config.toml
norm = "rmsnorm"
norm_eps = 1e-06
bias = "none"
init_std_qkv = 0.0343
beta2 = 0.99
max_grad_norm = 1.0
final_lr_fraction = 0.03
max_seq_len = 512
max_steps = 2319
dataset = "wikipedia_en"
Each number is 128 + 24 x the weight over its row's rms, rounded and kept within 0 to 255. Layers, rows and columns count from 0. Numbers have three digits each. The size before them is the row's rms in percent of the matrix's.

# layer 3 attention query, 256x256, rms 0.0574, rows 152-255, columns 0-63
101:125163155138115094143136103156123156147097110154150122082153187123121150104107163122112156141127121176093137113088107162115130133114111091145135118124121115101160112109142108164086122119113128
110:139136109131150179094147130116101138107129155156143163129144132105108155163151113118119092156164135158154140128099137116168105157113090058105138206124107144101131130131150122132144122143130123
109:124139131144154159128109122100110114158133158099133089145154138125130148114138116173108092105145149163143103112156145137118124132115162100133118138135092138177148158131128108118144099140083127
099:087142153093154151163110131164122113161127123143143139141115067140110102153123104120146101104169110132137141133171142120145133136128106127118085132095142140129090169142112144077173126140149110
084:127109111170102117146084093117111138162143153099099148075153130143100082106182153171133108121109078137126121145127134120138121148162151135146115105123160097134119114125131141131135109118128119
099:154140136109112129079132131173133119112120111137144103088161145105144135136195128088133117160160105086105165121090157062131106114098137136108115144140079096099138123189095110145146134166150116
076:155144137157136135124117096183123090125149129133135139154117135184104103107071128106136122110126142174133120134162113179128113144106129159104141168126117139155176102110139140164137151108107102
084:148077169089154120134127127117127154139126156126131142096107154110123187135124099173134137131153163165123123149151135135097142151123141140104133174109104118123129121104134133163114162165134180
105:107121157100126128119135106099092115143094137087139136159088155113138206144130117152187100117145122173155076080111136089115134131118143126122120159109083163092127146118118149138125146147103147
115:105087132134134145111138103124135144140136157107111150120092162099102145182117068133157138067203091123132082118162110118154135120110109115139094093145103118093133128128163161123105120167123141
104:156152087147147103103140092133126111156133149126107122136141142096136136122130153174130114110158195136141097131124073137088098124174111101140092124077139097134144093142163142141122096122110143
097:118108142112140088034154128105080138155158133107105150186128166103123108139089120065152119169173095172106106096148113158144109133105143136130116167103120104106126143109085116139124182167152145
105:126141142154062157093086125102112135144128114133098118137144104162127093126148141118106145172155147107110149145107103100156115128109137162141138160121153117132110114120124107137151135116105116
093:105158134156119166116129103122140116089105152097135133148141168122150146165141123124120156100166138151111129078081093119098136138111179151141104100171078138130127122140126112153091087147089176
089:141167111127107084121119115167169169095130123133097143089165136137158091088121149097099137148098136136112127132111130146109111141128121113169105076151132110106150102121111118152104074094144102
085:130150137126136119142126142156170086099108073149129128106101151135129087114118144138101158184146152139135135172121157154100110133122090133112122121088117139125155138090117125144124157108120130
119:130128161131140099085063169114088113106123099062128117147145158157114116125143162131151138138105138092090116083137181125081093116136134137131138118155114131149121109096127113125144152116083148
108:130068168123136113159147127095142124163093146081140069127120111128095128148121101155142132122180145143112110076155141094154164116111137077101145153107077118122120143125140121165129132147096145
094:144122140113110122138167142126148162115120147098135111173064142121132139104134114110147135116145151157155132117200125150113161134115119122089149160148113174124151144120141128116103138177117173
089:115132110130137129188151141134103146119102136188144171117107113120176145106087132140170118099115139114162105154182114127122161142121077094178149115127124100100112124111130164156131141131161096
095:139161124128117157120112130137164149085100104096146133092182133115109092121130160156130133140150108134130168128095101178119153126143171150150144121167133098113137072122114142130137086143151094
091:145107153145162144141131139119097105138060138153147123112090143091119174141134094140155132145139112157138116110139130111117117134132118111125086191139118125116118130143105137140141161170115153
106:089115115119135148142171086142143130161104162118115125146106081103112146115124094098159113075150115117163090095151132088154135093126101141095152159166127170130116128169142128144126171161169120
095:142128094142098133117107128128178165125126100130089166122168136140136101115111129113080136127161115114140137138121111118132118152107158117118124068135113127133131114149125117175142103121125052
128:144108162132166119171114123097134142167124185102134129125151145121157143145107085137136134067123116153101092107128106131149119129080160102118124109142122110132152152136111153114101124143092102
103:132126103108152099161110091147138191139160134155112124119159131115143086120137132123145101115132105147093116111146129184145124153118150149167105078149133093125093116132137140121139095145136100
081:076114161089146131182119159143092141171125140126092088152097101104155156134089099074139108108157137108132088100139127120150130105143102106119134171159127144129135169123160102128102177137121139
101:125173089141090150118121161149136148119132086126108168137145134138116093129085175109098137133165147123111153150113106137096124159115149135147148065124147146141136116136148116149138091073122071
067:105122104126157131123121159091155103162110134094076136136085169117099133133078112133137116094163114151165086093173127089145150083114122123107127127109136157133127155144090120126108130157104173
096:128152120158134147127139112130198181132147132126117118114159120133129113133118138140085130109158119160098134137147091150120131132101172135139146072123129073174130123133118140131147132134150110
077:126105138102122105140131140144121124129101154074158127147095113113110111109135083120155150134120165154127146114131150133130136151115112127114131135108089147079114122161129146115103141123100117
102:126127120107162135135130100103136124136118184129139126144090097143142126152138078151150081082048148176136106104148120113139153117099107117098156141138134138089107144121105145139100158156133148
099:116115145103157099099112106164135119098092132097173104140126156145119127114140109122158122127106131142134127106122148123144132155155115125077154166170078169085175135096143132126096155144108138
095:108116129116154117131089125100141133117083168166146155115118104125126161126127079139152089070108121185125133107153103156100129099119095116118114131135131142111139142113129145095126166146117151
082:108176144113111130112112125142102141112135132089160136145110169118126155113125143135131116136117153145125151116121144131107097148163134184092128146132093160102166136136157090130113139124077147
089:090136127113150132119126154093125130144102147120115138180115164100099172154119093163197105094159144145141101113155106100145120098147146149123137124099094164134100165121106087116127146160098160
122:074120167100144161115105168133076096107112143088127122160122141112131164132126132123188153092149139141133112084129108095107150136146109156109130163136078147143147154085185091106094163115118154
072:126099144134180121142112173095137086200085154105070135125105091126098166146115101155150140090167123119150080120167132126137153101135144110170103160121137139166102173107127084119134152135113189
097:091147117138149120107099091155132161133132150123147096080148084111115138144155099072162131073144107101147097119089096136137130169196145109144095157126158108107138173113170108122122110138138131
087:144129149110143132105160101145083151092149137143168178126156140162137118124159104136160154131081103088150120088165131104094089148129106139154086183137135138106124083134145128149134110125149157
108:161102124117127085144103069155118150122171122112157216128073103133126150095096110153123120123124144166135101108109135102103109125121096128099144110182118153117144132100150164090127102145109141
100:109109083159089091117135095103149149131165140149074128101117130140116076166137145153052108114135141172136146139135125117120152124112159130110162104132114112144117096090171149097143137123094079
090:095106148106144128154114179087120116127085135064123127131084128094122188142125098165155135086156104099164121095138115103121137073136122124130121111154090152132117174104103137135126126114118151
104:134136100142127148175119124117161160152107111149082144113123104096123103137086138122091131101136145128097136174117094161111157116128091109169108093097166114132122124156129107139142117103113112
066:152138141149076139102154095169149183117151109133160128146145185161162082109134125106091163173136122127101158148119118116105110148128126137105133094115148129103176086140135129146128124120112064
103:131116140157150113127090100098164137106137108130168133105170132145143130117114110124135152113110142141146138115142115092134157110136122116129154144123127100125109119107118132174139122173080119
096:123119119126084150097138103140133138088176135111133110112123136138130105118169122101123137106126121106163148113115142107173112130150137168097141144128092124078133109125147114139094090124155100
081:140120150129130118106129150097088054160149158110103149106118081132103134095122091123114158069121130124162122114128165105116130119142099138120123163125102144186112132144146105116140133117107164
091:126118117125133100127147127079143160139128093121151135153155145134159133083118150127097134132156131160108133143160171144133088093153183141142157123083157104151120144096126136133121088122116146
081:092136130077105110134152083171113119109139119114192124152115152133144139099129113076161132140136138084107161128088118121131122153160123162107152128175105140072184121134139122096095107145127105
106:102121101154130140094131105078167174133130145133144115122147154095135119158147125149106126134133121125115171148116123132164111101124169103115120101098166111108120144079145146142129134121146115
109:120117157116180100144158131138172124123167104122131108131122124112183118115132086148108131178140130141168080099143113150115179111144093106125137086133140124120152130122127155156138164081138165
117:134140159151160184074112165137100100132128116149167108149127140165137109130088147125123122161137120139108150126114125143101132152125106188135085161119124127172124129153144135129138142123129155
113:104108127104161091088123083151120148098143130105129144106085129121100118122147130129140127114155141161160124115138093118136139093137090094114115192114084145113115159179153171075155199184117120
105:130131139130107073088124148170144105134150137115113111130146123111111078082150121080099148156151167097120132129146134152082124173119067144109183132124094157128141132130143116102136101104150102
082:122099154125162077124129146113112094178120160082109109153139090129114158150123120139148098116105132137166097114152182124144146115120160087121135158146090139139106155102141112122113142126121168
110:107123146142152134106075146086081123124144100103101142136108137153131169116134164134098109150128136170143106128149141150066102095148111127126133139113140161151171119132139116088117156096135167
115:138140122131161112168102159129108102120143139093127158122107119116146113103177083135128155107112188102109136169161160136136145174112091104141158138107135112132068108112136136113144105119152060
098:207135107174123104135147118171153127089138124140131099157157137143159134089106149086097111163159138138113157144129127135126132165131106138141153099163094121122144104142122117143138122118141101
113:119137125130077147097126128147124166116154117142152145140119174120141097104130155126136115123099136155134147128109154109167095132094146099124137145180078145112166142102108115135143145117100144
103:124119109109124136096133152143155109124112111145175118156140132168157131142128106100151152143076096080123181099134099149141167123126078101128130149143124154139147078111128136128162155145128092
092:116128152159129107139133123093098091172111160096136100146171101091116161106140117084137121108109131102161114100138191111139137123135134131107158097170111152131115160131135097145104084125138166
109:152155092146121154151141121161157129124120069155146148177189137122156079126075138119116105161179138146106166127126158128117140158143146146140101124142109141135135145126103134140161125103100154
106:147131134123100144145158186126134137147140142145124187113139127122166102143130133128126132114141130135101149153097099134126116166099130092158139107107145101130175141108098108162157109140120099
105:120109111125119091131165112148129144177140120117125090119142153094161071122152131123121108130127127179121095103127156066145126081118164137144150105133124149128093159112107118152129059129151151
110:099127122162109099099121141130151129111098136117153124167156131089124073128107132095142113133073135154084156134103135150139099153146186074148187123133125109106131143093132172153117158138127061
107:102129125129170149110098090129118164126144114117140129115139149112144077100137155055130145066147103119094177100120113107112156133118085126146120109160099100128116133120138165105139127121146086
089:104147173095122119146127171121120100122111134060121119132119134115121131112104137098121147103134133127130100107120180145171130153127155147124139147133086114154116175111127109115115139138092164
105:121181103132146122142150105134114138138118128105127148124133111136111101151120087107144136112160154081105144177107080159109131133129059141159087166102159110121113131157162185136116128127137097
110:107157127135143081138125131116155120116146141152115146121107099130125097124137139141090104138100129123140133105129155179106133120097121078124165125144123145112130096131145147157131170141162088
107:108143116114137132166094128139151166119147117107098102077121157119172142082107139157143147127122152109114115118100135140118129116159130157154144096141107128139094121120148099107160164113088168
102:125128113152113128132189189108124091137122146136141129156098159115120122180152134101141116141110094109111122175116138139081124088152143135119119115154159137136146098110110167161159146070190149
096:096136169146155084145132126068155107155133145123117087133158134109121157112132081119129099099143121107146081102206168141113135131132123146108110135116130123139105154074145131140112131142144169
103:150145154163124163128177098160077115132104132160140087125148148135131099132126132122106077127091113148118131100132141170147121150052113093175125136123124128145122093088112176155115112136147132
100:145112115157084155095108128136128157090116101155150135123165164106136104112148160138139109166130147150108192157075146121127138113098155087139150117090166127097107118120113160167142118151128068
109:136122081127108148163101107118091153136120098189153159103100119143157105118105108156126120133118136108099159151114083173147105147104113110145121145155128126123128112149116133111146081173116117
111:139140128145082123129073129069155126115069109148126130161172099085133117157107120109101145128167141118105115120116135169169103110073110166081108154120167169101151128124147052162084139129145102
115:153106123143128096111150116128143120125159134069136117121103116089099116107134114121112103136123134092154156099101170139219162125127137125133120101138112160105131145178135161094125088102132134
104:150154126142119137124125151125109161139111145145152126145129143101079134105126168125109110132115158137100113133130170122138121130105114123120160148138097129124133103135154113140122155138092163
112:139156140146121135141150171134144163134170137169072150137133145133131108129093138105139107139165123161087121145139102148164089134064156117133123090126159137125101098107145110094152167102144112
105:155106107120147153162112145098094086145142095129144163124100111122105149115131090152152133158149129128143121149105112139134132121135128147130145112142104104118123114130116155125124146115126115
118:129158113124170110124152145124150133166169137195132094174104139127114158159129141130129112115151079122144091120151107132133117118107101079142132142104135130135119125096138169141089105123156120
098:104114129093144132142101116138164115110101118120121132146117160156178141089174091101159120146097140111102142137137135139119152140153089102122141140108156128128181162107150152142080123133089092
115:105102132151095125129108147152139157138107129103102085121100117153148138167143192118139119149131120108135137109116142150130148115098158158117100143152094124130166121123147109091124153109142183
100:156119128145120147135145132120138169132150111178101103137149176157144122141158124129133134145155140145095148182144104131095132129117135104160125121115138121118142117117125129174136145140117069
114:044125104121159116130138163136124087162154122111157123094152099159112090131126188077123101124082129120124119114138119140097143119098101155103175137131121118144171142086115128136140152106109132
112:148133146115114147146173161112116137141131132151110135150177115160138081119149147107126151130144119094154108110158143116087137104115118132127127150109155120154142121168169097140124110114125129
105:140139156164102153167168131103139153153123117167126163137183123146145097166154108159088125172151129118131131183133079113121140104118172156145105116118166092175143104113153118178150109142155106
108:137130139134127126123133097136197159109169153140139130106141105144139109128130090127125105120121140157103131107147091136166138121133129146126152144120172082094086133118139184119114102154127115
117:153087120148113093164115137179100106077152136123143177105122125107138092141105135136101108195122129115141125108145112106093137083136153137126147139160118143138151123149120126120175136126134169
098:137164140135126161153108135136159127101165096111116129087157152132147130094091125095102141132200156108123128151122075104106123141166087175085128142110147143123158125135135112083138139114113116
107:139129123172097141155163089097122158214104126168123105125182164152127097147130100181118117152142098144134124116146139103117143094084128130142086124113156125137129139101108139154127069112136165
111:140127133120144153164132143089100131159069145114164102158136166085120159130079113130133130109134139117112121145162063134089164140136123106159106174106124142103140153128114087141148138132128187
104:125108086147145155114131120142141151125122140155130155103090121099127120132153116152079133133145130171110142193108123142126114145123157124127088114080157163139131108107103110144140091120120126
115:137105148143122143138144099171156144088100154135146127176125124110121093092070101138127143151099155168107160102104158103150128114132158152120114109122110154120073102095140150121125118099105147
121:136148137135064156118110156156123153118142099127105152092146131146153111130113203110106152163168134114148157141105094164155147148091139172125107142097150112111152082187123078130151127127141122
120:114156144129132174124130137089117140128070174084116159174123194125124177173095112180129152140146114158123089129121120142127123146122129133128096121115096124175137170147115138109129157115120140
123:100139143137104106108111164078142138168127111163133141125121131115136092132127142130108146150144127127072119155162064178100130147140158161103137085112183121153132134123130129169145110135151114
115:098120102113154122128134102177118102084161132112131161135087152139102107126128141077162127121154145131126128133129154121107143164187134130083152133144124183106157113164140106089115145172143121
105:139130193108141138108173106083168144164125139139090124122146147147111132109129083121090136112139105096142122081159095117149121136100108152121094168102142103137127122181168078139124113136147125
119:135120146159097152131165129106135171136130133210143085131155164166138148157123164145090112098152146118099174169128126153118111169130162113134133101113134085115149088094154102159132132119121133
100:130122133107132142151122123163171140097127118110167145154168122136144119143123132087116135129102156131129126134121146173168155132120099171147128143093122125102090131143132106097102138147115115
100:110126147144147106126121125127083143173106139107159096141163143148154133120125118140141144092091152167098113127127155089091137158143183117134170099173075117116135137099135135094097112112109154
099:160120112165099159152147105104121170128127124197144142129182148163146074134163116138123133152095122096126126155158097126112112126118122110158130144097181111115150079117150107148143113149142106
# layer 3 attention key, 256x256, rms 0.0551, rows 152-255, columns 0-63
120:153122115140135122159121153111167150148142106134151124097120134147144126134111135099142043145089078139119110130095160140143136106149137149133117129156135176108103116151118172113152164195142113
087:140138135117132128110118091126100124150131078180115122078170115096156141092106178121145106122103171148092104137092119133179104147152139094132130053111085111107113091154122114120140152148163136
122:126113122135124133112153130141110152105145143139162107065125096113168118131137118142133110140125146179096069161133127182174130166123119084157127113134144108069162139132149155188110136155130107
109:129149167095098139132122102119106064107113130099102105114098132128110144144140099092159185092137142121128099098130113106110123091114126100099159158128118153135139138149157119124134169152089132
087:153131116153092128096153163149130102095103126107123101145129138106123168135085132166099136130123115125101121148092158160106105112083169097167148171105138127143112125089089159118084135148133159
120:138150138139101115164146096103136148132126119133140125093152104141164092121103114128135123123063108156166100117199154139147153136151088099110160157120096144094149155104195136160123134158106157
096:142132136118142160133155136117121071123123099150145115088137119115140157151128136104146110167080129121130106114082102140147126096108087116154131082105106088117119125134118214132128117154145106
072:176143152186153127150155132158172149116130084154127126122149163121178138130107140123088131105116140107221149117167090124121093127160087134133152084143123144109153116089116118115143102092126117
095:100108142109135122108171112133162122146121130128125122107102107124060135162142140143149121146104174140150153119101135127128132131161112082107158114121128125129134130096123108141143150125145084
117:143102126152055119140120153120125090139078117145125144166113142129180182141128133103170117115112157118100126129077146119139097145132170145138116092087113134112071132094113115133143112106111108
103:153108139113132157161074095162125126119194150115159128121152125116140175118182129132146140124070157085115117145140091139133131149127115098155118115107145138086143124110161139133095153113152116
110:097150149118118154097140120127077121154123070126125112139166106096148094117103178117186102164118120109143159085083122100143131143141139096138134091117094103141082122167089159134142149087166125
076:138131124116126121145103113148112091074111157147165120118112105129135080059139122141111146117085097127155131136105159143137119124131124112155148164112058115144085151136175128153147143150106148
105:133110122132177143107120100143134133149107134153133113064126174160134104128149141123123130148101146146174147133159075102147142140117110124123145100129130145113127146133089158161148092108139111
093:143149153101134150139129109111130146151145140136129128116170127095148131135114151127107137120103154174122131117109155150139113166132075130115123130139136122088122092146128151130134126119190146
070:162120148108154119149141129136162163118174085143101116105146138101125108119183126113127106121104121139179105109124124101152111152124077112122121066131083105111111121165136161134147138155152089
108:125097155136147126137168139146096093128160105131158100072147138158163122107166106134181123117150095177101129128172137147105143119122105109092131079177130110104120123147138156126118127096110103
098:144161124107134085145154109105128132162126115086146084112107149125143146118148118119146095119100097139153116124159141140138157096129129098164122120132130130115108136107136070141114093164139120
059:163120156123105133104137113137159104117156117152147134127109136094113183146137137073149117137117133087153136114093110119092108115156103154119134104153155143144140109145119144113114118113130139
113:131124098122087143126066165115144133067120153126079155189122146139126116124078125122083134110147109096129142156087161135121126122160137152134131153145143138181124114138108104113149096103093124
104:176108119111143117134116119129141151108131107093177114084177131160146100102128166128135129128137136154173107150141128112150151143128082105107138130161152162096174103111141169138119103123135085
064:173132139112133122149147123099145175156123151120151154110116129146118155134120155130155115157114129140140102139179151163150178132159077131065121124162114155126159109151134113154104140179124109
102:117110085115151098138111096146126112157125146127133135140113077107130108106109145143139170162153152112086125160139136124132101122147121079118121179083124160152190125103151071116091120119121132
074:144135112099150092149091127147130175119126139136154106130164108103157160133132156092125142097111133141137094117130139098102116147121108120149136155134093104099116121132156105129065112168155092
116:154145127176156085140149164091154156131079126135111106110152139120169181140100098112101112110165115136120094133135112106161115125093159107136097146135131161124159164073101105127145154108119136
112:157162113101091121151151122105107134122167134062140127167132169126168130082125088129144172133200128139118158108156134100123137154134109158117136133143153129122175145160141126129089135109147143
081:118134120140107136140124131116092121162116138135068124173128097127158107128087129140105134124167114085097168130097113128134109115136143130098083168140123111151124161119129122088163138124105145
062:154076132143152154114109114152121125119150104130138113148143084093084140152132116099125160125127120124097123156111135105144091127123142116145128155125111104094130077087149174107099100152163088
067:095105141151088117114124125144113093121120130136095151147115123130128090148096141117138106147144119132083131146092158119129095100110212143149125124125122104183076145120153094123180132159092091
065:142139101169139169120148159120114102094120094102146128109155137175166151133125135144164148127165078146139119123150113127173167117094137089141127129100114104142165089128142127152064068099153135
047:119123131136167111123091096116145114134117153140117131154088121077129144128149110142126150106146140115169121119140118110083121121105098135131123123138135168111153140160122082116134182154155107
109:097119116122116145130094148147098123114108124152076117150103112088097093143122141159096149082115128126103144134127133091117118125105173135108120143145139113154098119117188128107163160080079122
053:129110122146123074148150130117152121127132130140138140116128144129113145114159108136137129129130121158168129131154122166075121120124139121124112074108165148109121151143120127134109129164146149
120:134131118124131155146123154085095126139111134109062119144137140133128111137092136178115122114171128150148132115139103155147135099122132095116077156138143121173129151127149119075153169102129159
046:138118147129116137141102112111128148109121155110121154157132098103117150122152095101147133119140117114116121126130123133085137113134094166122131149151143147087147130166137126117140158146106119
100:085158129102089144093093138129124137132094090111122140192135151109117073148092128104163130142132130130112192141115137096111149121118172161116121139103125124167082134156195056136139142136109093
097:144141159107064135124115124131145124127123139109071137168145156127125087101116101122144102129175100153113159162110107116143131120118146139128110141144175139148136170125106090084167161112126141
057:162128138101092099142147188151126119176151106125103123139178122122103084129062127109102109125131103150102150162136107148128145158116139130105132103090132090137132115092167138123133129168146100
096:146130105120131132134120127093138106130152164112111116130135121127089139118148132165091193105119114153168155113168117131110159158130090127129125098120092100116171138156111157142103135128142177
065:145125130074142102132115115127132132133161146091140093156147114126122124098109107118094117133138128140140113120106133154137119150174103127116137140106142122091128141139114140144149110157140142
122:126144109159145155150092142127115133112120123126118108147144138101121126155144080112094130093155107102147119119126109159091094123151116119114138165147143139146166164136114121145129116163114118
081:103117121144108191134146173104119128126107162130080107113146097128111104191111112163101108136059128155164108149152140143145149158144126128133135136145113083144108120145117140125121105097125129
096:168095120118102129102098139111121141124113118122135140190127128128116130147060147158151142092164119125128142160083127105116121133134151186094093177118146137153117086105117111102189133130145133
055:182121115141139154123133167104109148130157137119115094136143118119088123130126123152096168120070121121102132138105147113151131120165129141125126132138108086094107101106122115126136122130114109
045:150109101151146133120098075131139122090104151156152149154121109121143143142178128128141122117140125110148100131130143121099098116119109120127080171163149123144107121178118123139109137142127130
098:143110095165135129128139162114119161112135152158128130125155129146143128135128151145100125107080124129133132162078134129149112124156123168138138093144126107106121109148115108147188138127091102
084:139097085165103130164113111136120192109105173145143124111135083098108149145111140168138188098102105125134093107111152090101095137118106132097110151126114130113135130133150135135150123123112146
063:140123120138160134133161181156123132140146150162085120107141132114083134163082104112095139120090147142100123145101125131150161138135147116120163136098123098108115125100137124097145166117111096
139:122153134094122136188163117107116142158143106116157150117147139116161116094122131137098097175124127096101163118169101134091116145154107145134150117085129130057152183130119135174132131140135150
050:122115108131158116144097075120130149119110137120145159139107098102135149141139121135145138115169151117149108125151115115082150119112111140096102166133124159155147155165143104115114134129134158
103:120091120162130124135101113097095124131093127133132144161156123141162125164127137135126125119121125130133108132122099117112135131107133152097085147144089124134137092133112138128139114099130148
116:149145112090136148119211170101122134175168105118093129132130127159170149116140099163099124127143126141115156141125066173143128159103149104155112088137155095103138098113105142117100123124114112
118:112119151119160143093169159143116111133172108134179150117131163169089119095099133139132107159129130134144151154109078141133177136124144127134141118103128134095146076152147172141156124140143133
117:124162135087139109128120109151093107117091106108150127115138154150174142114140119091152121135099144119110140119116105141179204114145113111138114090125107144116131119129142110128101099119122098
101:170116115141116124118152150127163182144094128144111157125131098127107123114117079106159107144138103163162129118180109102118130128114162105106142180172194140148128134135143153095125142137149156
054:118142156140104138129185178152121142181141099143084127110147111143089104156081123130129127123138131139121126106169107163147141156128157142109149116121133109148119129059161148126125153094155112
111:133112137128142104128126108117140128146160092137100102089122120090123171157149118128115108142090099103139104130117133160121134143154142119127114180144119137135086109082114148103106144135145117
124:161112147107137125146119131116154129142117094125116113140163108096150097132113128096063096147113153107102166143115124131142140151094136166144115147123153139052135121106159120117136112138111142
104:152148139175110114117134126130185187105149141174123108099119132111129150111166153135144146171129126121149120130183121125145094105125137103137137117137152144080138156150107126128084127161173129
118:165120113146066136134151136146128174106090115123132114098137144126163149140096129128112131139149120158133099146077136159107113142123128106130119099157116158115133151128159111148110100118086167
105:090082133122134095102117144156140109134138140143122114129165130178127109145129110149129086154167141146163115120118095118136159086082128133101126142135165130154153095136111092100143130108112132
076:152123154139126122166102133094157115172127145106098107122111109105099158144076122137134214151158143137108121146183113165145143132134146150113135122110143122119110141100179109117134132113135072
118:087140103095153132087116108113137157132136119118150127110119088095099143130188112155143136131165164133133142144171127088136118143135134146138116138112099161117136148120112129112124142153131105
101:123150120138104145150152118156146157104124133111152146132119145124134138120114136121124073098128087149167133160140149120099122177098115100120151156112116147174141162160133128116132134113109223
100:129141136120114147145126083117084138171163106137114141069093136133133099110145158156147108125158123097156134108153110085125117125189138111106111184108158122157128186129152104183172131149141087
111:163131115160135123156180148097146122154085146137099133133112157145121147149092142133141105124125110163129114142110125136125144120122163123117096148172127109143105097144125163107088137133137166
113:191129108135131154120059103176093132091172132071144103112127165104163133081146144140132173122169146168120133173068144104149122131161127142154103129153102146119150139137077131085144127115129130
080:160144147144117149168119180122160098144134086109092119144131118115143124125063133159117133123161131145110172132092105142137136125108164147136146104104113125097111145136168112124168075151096102
114:167133097131150148127126136152132104104162119128120163144173123114121070114133090127157159112116129078113161143172132146120117145172119162139155097095132135095144145117144132157158159113101115
109:140115140140184135164151129139152125114107111125097139124113159140146108119150156130112111150108118130186128157144140165140147160113078111152145176133118098123141111136106143128108088150090180
114:110136160125084139118124137124125101132120130089075151174173116161149084130148112169112142102174142124121135129176112114112100127085116117140137122160150102150131145144127101156129113144098111
114:140110136147128143100156108109138127130148129123130123150115151095081120137132087147148185118132118122100110131101091140153134131138154143109108171158138169113130087126155168094105158094122084
078:151150130111103144162133173092147131148147097122130131147147133148172096101087112141147138157149106128118177130131097166138125173129118172130138133106156113125121134098146162148151070151128125
111:150142134156132130139147102153097115139135113122088120103069139117134180096109135175161131156165134142162147093083124130144122141132105128125081148093089160136118138102155152116151116131139130
095:134128105128136117128160106115160141111112133098138163123127183170132102158149160145139092113105128153138112136142152108157139121121140121101095127157148131146143108146134086174163159098099134
108:152128106126098131133137084125075136108141136132165151105126116104112131129138145165140101111133170111161142132112155159104131100085123122128101136131088159132155126130155126141119162104109205
119:145137092098132157141116173126094129130102158133129105117146136165169138128073123104126132144135131146143121096121138171123153121090151134120093155154118101100149138132143117094116132143110116
121:129106158140066141127132133141095120109133116124157143138166106120112098145117160115116116138132148155106071160092105134139142148079175145144121137125140150111150116107154151117109120115150133
111:155134156117101168128092183127138133102065096112129131121108123101201148131096096138150123161119115131106107104162106145128170128131136088130116121154115124147118116118204139109157124110140150
116:108127149137073138095135125172091133170085123158125128167124114157183122132121119080168148124169132145129102109118188122129101168113146138120108141161108165130100123085135114128081150092157140
109:095145123169129151100152101127120127156148153156103116108122148096112122145157162138117140161142186134109107100130108098128109089084176121121135131150141141147178140134100122130112189140110091
114:147121133139101068136169098130083112171131100142093150147089119095114171096124146127180151124137140105132112107087148127121154114140124118135162152124122145097115100081112181135143132110180103
114:152150131152103119155138148105122118121158135154133122111153153142162139137173125155128097121127104078109161141130125145114146094145093147090098120159137079184128162130153150116142124081101165
113:142110141125020107113118163147093128115132125114131142156130085160114109140145100173166135088150099149163113120180103178126168151140127168096110105132094141144142142110188135123179133093119133
094:113143127130140113125157107165158119117127153181156166103144174163138152154159175088146079117076142111077138129144159152112137120195139179101126127160154101142079135120103131152146150134125095
122:084152148124128161125125126127110115129101148102099142120145111133103161117122092159094177133129119141103109143122120085133178132057097147127135096137102146145130149106108150096152146051101137
115:115129139118136132128156125137114144105125127130119149099125139124111176157121124141143162114125130119103121149158123140135183140150123119132142123114113063157114137095153107138146132084100125
106:143140099139125144115135140128150147175123154144123109126100108145103097135123120124123085154115135131159153116178088132125112123146175152086096158117127170127142137119140085151144154127124157
111:154127136138105127143129110119059123126100164156132136106133124133082089103154124175142157091124116120141173134088138121123161127146138136102169106132133125153134096140158168154139089093132103
132:072109131124165145072157125128136140111110131136158171154116074162083163179187082125116105123113152139118141130188119115147092116141128131094105130102124116154143131118086140148116133159130106
101:140122108122142142134073117126129160144130119134160132119196097141133131123165099093126135115133162135113142165118117127118142167136158170102135122113125134102145147138132126121113107154129079
106:121131113105091106137149115126109128170113136153108175093100130153132107145137091140120098154151128140136107115151129175107162147176116195138120132112130133180110137121121113138161139107134116
112:142128140114101119108090106118114122113152104108143150141143102103179084101121104113132108120179141143121091112135100115129150131153137080129119128155148161154123132126158129126135115131163119
107:111113122141104097098113131105110119135128204146112095144131104113156118149143106148066113121106116141155108078082096148110127131128102116171118152136114109135146136143161137142158141114120138
121:151096141095121069082147144101144176151111166130124120156072148126123108113108088137141103131095129160151155095099077112097100135123155125141120117158150104117131122158127097119148182131179139
106:110136123112094122129132120158130158118127123123152126095183118163129090137127134107110125096127091134140108125153139145175106124120140116139147090126097174114134135151168100127157141145101110
119:135163143141082125121121158148142145139138120095132123141143157152210118085120130113171094167133096150117148108125119148103146150155143139166098104147092115115105095150127145117128087199128157
123:125154102143153167115151134112117069153124127124130126164123126160113097150135097145115152152177093140144171107163120120118131077091142108137132149191151148187129123145136161127101134121136124
118:073124147152102117146128109138130098121157129114154135097144134151136087132192095103123128125089116111123144138167141158130136127173143162125147122113162094130108163157165102145091130123108089
107:131107133123127164168095141146120152140153086144091107115137124158126102125148098087080112154117129136118120126154139154136103174124113118106119143107134082134104146144178111112154125100131129
106:187094122139086142144138148106124179089119154111121111120122132104114151110142133127142142113142139130119103107128126119097132117133153153147104130120123143111116159096147085132129181064153191
107:120148135106109142125090136137096113115145132096163142127191095145181128109126144113118161093131157090138120118107121124120118142139078167125160079144094142085120152101135134146149118114111127
103:162135144127121136161119140114140132170127095121094114095120109073088143124119134163124142134153121197142127142167113142137188159160174141135121111122116158110100140105155131103089142134163121
088:139155103118138122146125095106142199115125160139156083092153112134154152117131134132107107124116125106171087147143139132169130135130079139121131153125119125098134151136127109173117106104086184
# layer 3 attention value, 256x256, rms 0.0722, rows 128-130, columns 0-63
104:159091122122148118144060155141122130137169132099149135130153138133108135120137121141111148164100097125114123138143144138148152083104132172144173186133127112098139189141146188169072132092150153
094:116139112127119146163138094068075143181134149132095163148096135157152133112124144184103134074117124123102139131104101115121130096151169091146127097167144121140130117086092117115176095134099122
101:126134099173125202099160148137105147105136108125127158115155166155149136141115136144122107136129105110141166129158179150130080106134116119133112163166111141136113115144130192082128106100154091
# layer 3 attention output (transposed), 256x256, rms 0.0644, rows 128-130, columns 0-63
102:131105131103116158130144116128126168109176151122138169116121110122140120096106087136061138127101153160139134149120105094155125170088114067092155162157105116137137101093146100118155124125107119
093:130174153082127136114106155104133141116138136111123115090157166122112102133162119108148158190133121128146134123152097106145140138153117188152137133098113093143081105107120163108094160109142132
103:140141088100133137116146104149082149120115169116158144128113121114087124166178102120143135106119146127160114107166123112081132128118127111115156135156153132181124164130137092094125111119143180